python train.py --init="uniform" --init_std_up=0.0256 --lr_mult_o=0.977 --seq_len=2048 --train_tokens=623100000
Each number is 50 + 15 x the weight over its row's rms, rounded and kept within 0 to 99. Layers, rows and columns count from 0. The size before them is the row's rms in percent of the matrix's.

# gate: layer 7 MLP gate, 768x448, rms 0.172, rows 584-593, columns 0-111
# up: layer 7 MLP up, 768x448, rms 0.174, rows 584-593, columns 0-111
# down: layer 7 MLP down (transposed), 768x448, rms 0.161, rows 584-592, columns 0-111
gate584 108:66 61 52 32 41 35 63 07 45 62 70 60 37 33 30 54 61 50 39 70 35 62 63 30 62 58 50 57 72 51 53 42 57 50 59 38 53 56 65 79 55 43 37 20 26 49 52 24 40 41 44 32 31 54 29 30 35 59 15 64 29 38 35 61 27 53 47 41 71 16 49 41 46 43 43 09 45 52 15 63 56 49 55 47 66 31 59 78 53 44 25 62 72 35 74 68 36 55 55 61 61 56 46 39 58 58 33 56 69 28 62 66
up584 113:55 54 42 39 70 51 45 64 45 56 34 44 12 70 73 48 42 54 53 76 31 24 14 54 39 44 58 49 27 50 44 39 67 43 41 45 26 65 38 55 57 56 44 36 61 47 32 75 62 36 46 53 63 44 49 01 74 44 56 58 44 48 41 52 14 54 79 46 30 71 64 50 34 37 46 44 45 35 58 67 58 56 63 58 21 39 33 25 53 45 60 78 36 44 50 69 63 67 24 50 26 63 55 59 61 36 41 79 33 65 10 84
down584 113:36 44 48 29 60 63 40 78 64 32 36 56 20 62 40 74 69 39 47 60 41 41 52 28 59 44 64 62 38 50 57 59 96 62 42 27 74 62 38 40 34 49 31 49 58 48 27 55 64 31 66 60 64 30 48 42 34 69 66 58 49 66 65 36 30 61 35 63 59 54 53 67 41 49 32 52 48 48 37 56 75 58 73 60 35 66 51 67 62 54 41 48 18 60 80 38 38 77 32 26 69 54 59 62 39 37 77 70 69 42 46 47
gate585 103:47 42 59 42 60 28 27 59 51 26 71 64 52 56 80 38 61 38 38 92 47 76 52 59 47 60 70 42 43 68 66 45 35 56 41 43 31 25 25 40 62 51 54 51 61 63 73 48 34 65 63 66 61 25 40 57 49 51 45 41 20 39 39 53 67 51 72 55 49 77 59 45 48 61 72 74 40 75 58 25 36 29 40 54 19 56 56 67 48 97 31 49 18 34 26 23 52 32 37 45 41 60 47 26 35 27 44 59 46 39 41 35
up585 086:52 62 57 58 54 47 63 45 46 41 54 61 43 61 43 40 62 52 26 40 36 47 37 74 42 74 47 36 36 69 37 42 25 29 06 44 36 34 39 33 53 54 59 42 39 42 74 22 59 73 53 48 43 43 56 78 61 52 71 59 33 41 09 60 60 71 64 66 41 66 41 47 55 48 57 80 26 44 36 48 31 51 33 32 32 62 60 34 54 45 77 46 63 47 47 48 40 33 67 47 74 66 54 65 51 27 30 32 36 13 45 47
down585 100:52 53 38 51 62 45 31 48 25 36 62 82 55 51 73 50 72 25 70 94 50 85 55 34 48 24 71 62 65 67 49 31 41 64 30 56 44 32 48 53 46 48 42 53 50 34 47 57 51 32 93 41 59 30 50 40 33 57 42 54 40 33 38 40 77 51 46 49 72 55 62 59 39 38 49 47 67 61 75 21 55 27 53 74 40 48 48 67 73 97 45 53 38 54 35 45 51 49 49 62 42 38 33 30 76 51 56 44 60 43 62 36
gate586 100:53 60 38 84 26 22 65 34 53 28 56 56 66 33 15 61 55 76 38 59 41 56 76 23 25 44 53 60 26 49 68 21 39 50 52 63 51 43 26 30 43 48 73 47 37 38 72 60 41 19 48 27 74 42 52 44 70 67 53 48 47 83 50 41 72 60 45 41 64 28 58 46 18 64 52 49 38 52 64 43 46 58 53 64 50 72 33 57 44 60 43 55 41 42 46 90 47 54 51 67 46 78 51 23 41 48 67 59 34 54 62 46
up586 107:66 50 76 55 43 74 71 36 49 40 80 28 43 63 32 44 61 38 39 51 32 51 81 34 75 60 65 92 31 59 72 46 38 72 64 32 57 35 38 53 54 63 54 52 68 63 57 65 35 60 54 49 38 68 34 52 28 65 57 54 42 57 38 24 34 48 40 56 93 62 82 33 38 64 40 41 68 51 47 33 65 55 54 35 45 51 48 33 60 73 45 27 62 27 64 53 46 27 58 55 50 42 40 81 33 27 37 74 19 52 54 61
down586 105:42 50 44 48 53 58 47 44 60 66 67 67 39 37 46 72 51 41 67 52 45 73 94 37 41 39 48 50 45 51 54 63 74 37 55 61 88 32 58 50 52 63 56 56 50 51 31 58 41 45 57 42 75 28 64 61 69 19 45 43 44 30 37 65 62 20 58 66 50 38 57 55 24 69 44 37 35 55 63 42 97 81 65 64 49 33 52 54 30 68 22 86 31 57 59 61 48 74 57 53 34 53 26 24 39 68 63 41 69 43 60 56
gate587 102:36 48 31 42 54 02 37 39 47 65 31 94 69 61 54 66 59 58 67 58 69 58 52 31 53 65 43 33 61 58 52 32 52 68 66 73 46 35 53 61 35 28 41 60 55 52 50 25 40 57 51 40 38 18 49 76 53 46 51 32 36 58 49 71 22 49 36 44 48 38 43 51 60 40 32 30 43 58 41 35 64 49 54 43 40 35 75 56 53 70 32 49 37 62 73 61 36 49 50 42 54 72 58 35 47 35 31 52 41 44 43 54
up587 109:65 31 74 63 42 33 53 74 66 57 43 33 61 50 41 56 72 48 71 66 38 50 50 44 54 28 62 45 48 41 51 37 55 49 39 41 33 55 09 64 61 61 59 50 52 66 46 59 76 51 77 64 32 31 51 50 63 32 35 49 43 50 46 41 39 46 13 74 74 57 54 14 62 58 63 23 60 22 33 40 52 54 71 63 81 91 53 50 56 45 61 24 55 46 39 58 69 48 76 57 40 72 53 48 36 23 63 73 31 50 34 13
down587 103:40 48 59 81 45 66 67 30 62 53 99 59 59 39 65 63 42 38 46 43 78 26 36 42 41 41 63 94 58 18 53 46 66 58 66 74 55 51 55 51 51 45 45 73 69 34 58 62 72 37 30 34 67 44 38 31 42 53 65 59 29 32 57 59 39 78 50 33 37 52 57 57 55 42 53 43 19 56 66 44 35 50 60 68 64 43 51 62 59 39 74 62 51 33 31 65 62 65 43 71 75 47 59 69 47 46 81 62 50 58 60 38
gate588 095:48 57 88 56 76 50 41 37 59 53 50 40 47 29 30 20 80 63 43 47 57 46 59 56 33 50 33 45 25 52 21 42 51 59 52 49 63 60 45 60 32 50 50 73 51 58 18 22 09 49 23 48 26 49 45 50 37 55 53 57 53 57 53 38 35 57 58 37 36 61 36 48 44 72 51 28 46 46 14 52 58 56 43 54 26 61 29 37 48 49 72 34 52 44 82 54 52 46 42 55 71 37 51 69 28 28 46 62 47 46 40 62
up588 099:52 58 67 42 76 58 58 71 70 75 57 45 37 37 48 68 64 54 52 79 56 23 42 37 41 38 36 65 67 53 57 39 34 47 35 51 52 84 60 34 51 23 67 43 45 41 48 31 63 61 61 53 37 63 49 49 29 62 45 51 40 56 67 81 66 56 56 60 72 47 57 15 42 79 55 54 58 51 45 20 47 38 40 64 47 41 41 35 56 78 38 10 33 06 55 60 56 78 43 55 48 54 26 61 41 17 38 60 43 40 39 49
down588 101:44 44 65 45 27 58 34 50 73 19 51 54 54 51 35 35 37 29 47 39 44 60 46 50 38 56 47 51 68 52 38 48 45 35 48 71 68 31 52 73 48 50 14 54 55 48 59 48 41 63 36 34 44 72 58 63 51 57 55 42 30 53 29 57 40 41 77 87 24 43 49 66 46 40 28 62 55 26 57 37 67 56 53 84 23 73 33 82 56 51 69 57 44 26 51 41 29 36 63 46 62 41 59 34 55 91 49 58 45 49 63 40
gate589 097:57 47 52 49 41 44 45 39 45 77 61 35 56 44 53 45 42 35 55 69 32 41 35 58 60 83 19 31 29 65 43 22 61 64 56 64 46 29 53 80 32 40 41 57 35 44 56 47 44 59 46 33 37 53 44 60 63 71 60 55 39 79 55 53 33 53 72 30 25 65 44 43 41 72 42 51 36 52 56 53 65 27 50 61 39 62 35 52 24 27 28 63 69 77 55 57 55 73 22 56 44 66 63 67 46 65 44 73 90 42 44 69
up589 101:65 71 69 64 37 19 58 47 22 43 22 49 69 56 51 41 42 62 63 58 61 43 54 52 23 38 45 48 62 62 31 63 57 34 57 34 60 35 76 63 49 52 54 71 45 59 35 31 32 60 57 63 50 42 66 55 72 61 44 29 65 68 62 46 54 52 26 41 62 18 41 41 27 48 30 48 43 43 12 49 77 44 39 38 54 26 62 35 51 61 42 88 41 44 74 23 84 17 60 59 44 29 78 22 21 53 57 25 50 43 37 82
down589 099:63 61 39 42 50 45 68 76 53 43 31 77 75 41 36 54 42 17 68 43 49 38 14 63 64 38 56 44 36 32 44 51 71 57 30 65 42 28 64 54 83 68 34 40 33 53 48 39 69 47 53 60 66 67 52 56 59 73 68 41 56 35 33 59 59 45 65 51 41 67 64 45 57 21 17 30 04 31 39 41 83 30 44 35 43 62 55 24 44 53 51 45 52 47 48 68 32 36 64 34 40 51 64 45 46 65 64 30 32 62 41 27
gate590 097:63 20 47 74 59 42 28 77 60 50 49 67 41 49 54 48 43 58 45 73 53 63 39 46 55 50 34 61 59 46 47 40 38 63 77 63 60 63 33 57 39 61 62 45 49 62 57 33 67 33 33 44 81 18 58 19 36 68 51 55 30 53 57 34 61 59 44 28 39 41 61 41 35 58 71 61 68 83 26 69 78 29 67 57 47 31 56 53 47 44 30 31 40 60 66 76 52 76 58 48 18 80 55 71 68 37 46 41 31 33 28 71
up590 099:26 42 28 44 47 25 56 51 66 19 38 39 87 20 91 26 49 69 62 43 64 44 67 48 42 28 49 30 42 28 53 25 34 60 35 53 59 41 33 70 53 48 56 47 59 61 17 66 55 52 68 85 48 52 57 29 79 45 42 38 43 41 69 14 50 49 62 37 41 51 41 58 27 55 46 35 33 55 47 61 60 41 50 37 51 29 54 34 30 30 43 45 46 28 61 77 28 43 54 65 28 61 38 52 52 65 56 34 43 61 40 59
down590 100:59 42 56 60 53 63 41 65 43 43 67 60 33 32 50 42 47 27 59 64 46 57 59 47 52 64 48 51 50 68 31 56 68 70 54 57 52 90 45 57 66 72 63 47 56 41 54 59 55 70 35 41 36 65 67 38 48 55 52 56 30 49 24 41 46 55 39 35 57 61 67 71 64 57 37 68 40 57 51 38 39 27 55 22 65 23 46 62 56 44 41 63 48 27 47 45 56 59 90 51 83 41 77 21 54 44 26 40 39 83 49 62
gate591 097:22 60 70 44 26 49 60 25 43 46 91 53 56 50 73 43 09 62 22 52 38 67 33 64 54 37 41 37 63 69 63 24 73 39 41 42 45 48 50 30 49 25 42 61 69 41 44 38 50 39 75 56 38 36 18 21 58 51 68 33 68 44 52 29 47 63 62 80 28 35 42 46 80 47 44 48 20 24 54 69 52 56 20 62 46 68 55 44 48 52 47 58 36 66 46 31 44 48 70 43 34 51 56 56 34 41 64 42 50 34 40 66
up591 091:41 53 72 63 61 35 39 10 46 43 50 38 44 47 47 45 53 65 32 49 48 60 34 39 44 44 63 47 59 68 56 75 75 72 55 67 49 51 71 73 52 58 53 58 42 68 25 65 51 50 44 47 73 21 33 18 47 58 62 63 74 44 36 38 30 43 60 16 40 52 38 70 43 56 50 26 61 51 26 71 28 46 47 70 40 47 47 55 25 60 42 47 47 36 69 46 63 51 34 30 61 22 35 48 31 55 48 77 34 54 53 68
down591 096:36 47 22 55 62 31 56 62 57 60 29 61 25 30 58 29 37 61 29 40 74 48 71 18 32 70 39 78 60 29 49 44 23 50 22 78 46 58 59 59 31 50 58 30 59 42 70 48 59 48 39 62 95 46 67 38 64 50 36 42 68 31 55 28 68 48 33 09 43 36 50 34 56 59 32 37 62 47 59 48 54 55 47 47 54 46 48 71 32 84 56 50 64 58 42 70 51 57 60 79 56 75 36 31 57 33 46 53 55 91 34 57
gate592 103:65 69 54 49 54 68 64 32 44 80 54 42 68 58 68 39 39 30 49 58 47 39 41 41 29 54 55 84 42 32 50 50 51 00 49 67 73 41 40 47 47 75 34 50 88 64 58 63 57 29 82 53 51 49 33 83 53 51 66 46 68 46 44 51 43 53 39 44 66 66 50 56 41 54 73 83 61 27 32 38 48 53 59 31 51 63 44 53 44 54 59 78 14 65 66 49 33 42 66 50 64 84 41 45 67 38 28 26 51 59 35 28
up592 099:61 42 41 48 48 42 61 81 67 39 45 23 71 46 65 47 41 45 40 57 50 62 60 37 49 39 51 61 45 65 65 57 39 53 43 31 60 51 46 60 33 37 60 62 09 44 60 59 72 41 40 33 40 69 64 26 50 31 59 53 47 69 47 65 87 41 63 42 59 33 32 96 34 46 43 67 50 43 31 59 39 45 66 52 50 44 49 61 26 55 34 55 23 51 59 29 54 53 54 26 53 35 61 50 67 67 51 32 35 56 42 00
down592 106:51 66 60 73 41 54 17 64 57 86 43 19 64 73 16 76 66 36 34 45 53 56 73 36 55 66 56 39 62 69 46 62 62 45 58 56 63 30 70 61 28 36 43 53 36 39 61 59 55 58 79 88 61 55 61 49 35 48 28 40 46 62 60 66 39 48 56 42 69 28 39 66 51 23 57 48 29 66 40 28 46 48 44 25 25 51 37 50 38 40 51 42 68 37 63 32 67 45 22 22 38 52 50 60 59 56 61 59 46 75 39 54
gate593 094:55 09 50 31 21 25 25 40 32 50 17 33 71 47 45 41 58 41 78 41 44 58 40 55 71 38 45 43 47 64 33 79 42 31 78 52 40 79 31 51 49 79 34 58 52 69 53 18 38 59 52 42 66 35 37 38 39 52 61 81 50 46 42 75 30 57 65 57 47 61 32 57 57 44 57 36 36 49 22 27 44 47 50 36 30 83 78 18 57 46 44 38 53 43 60 34 47 50 80 58 46 49 60 75 60 56 73 04 74 28 68 50
up593 093:60 59 67 71 55 46 32 46 59 40 46 41 44 28 48 60 72 55 50 49 49 51 33 82 22 48 51 32 61 27 53 82 58 59 33 19 73 36 48 24 50 43 54 43 49 57 41 28 59 57 40 27 50 58 45 41 77 34 61 24 42 62 37 23 38 20 53 54 56 27 42 42 86 56 59 55 42 43 49 38 48 41 49 66 58 56 43 74 44 57 32 55 34 58 32 38 79 54 69 55 70 56 39 53 66 28 31 52 53 56 28 66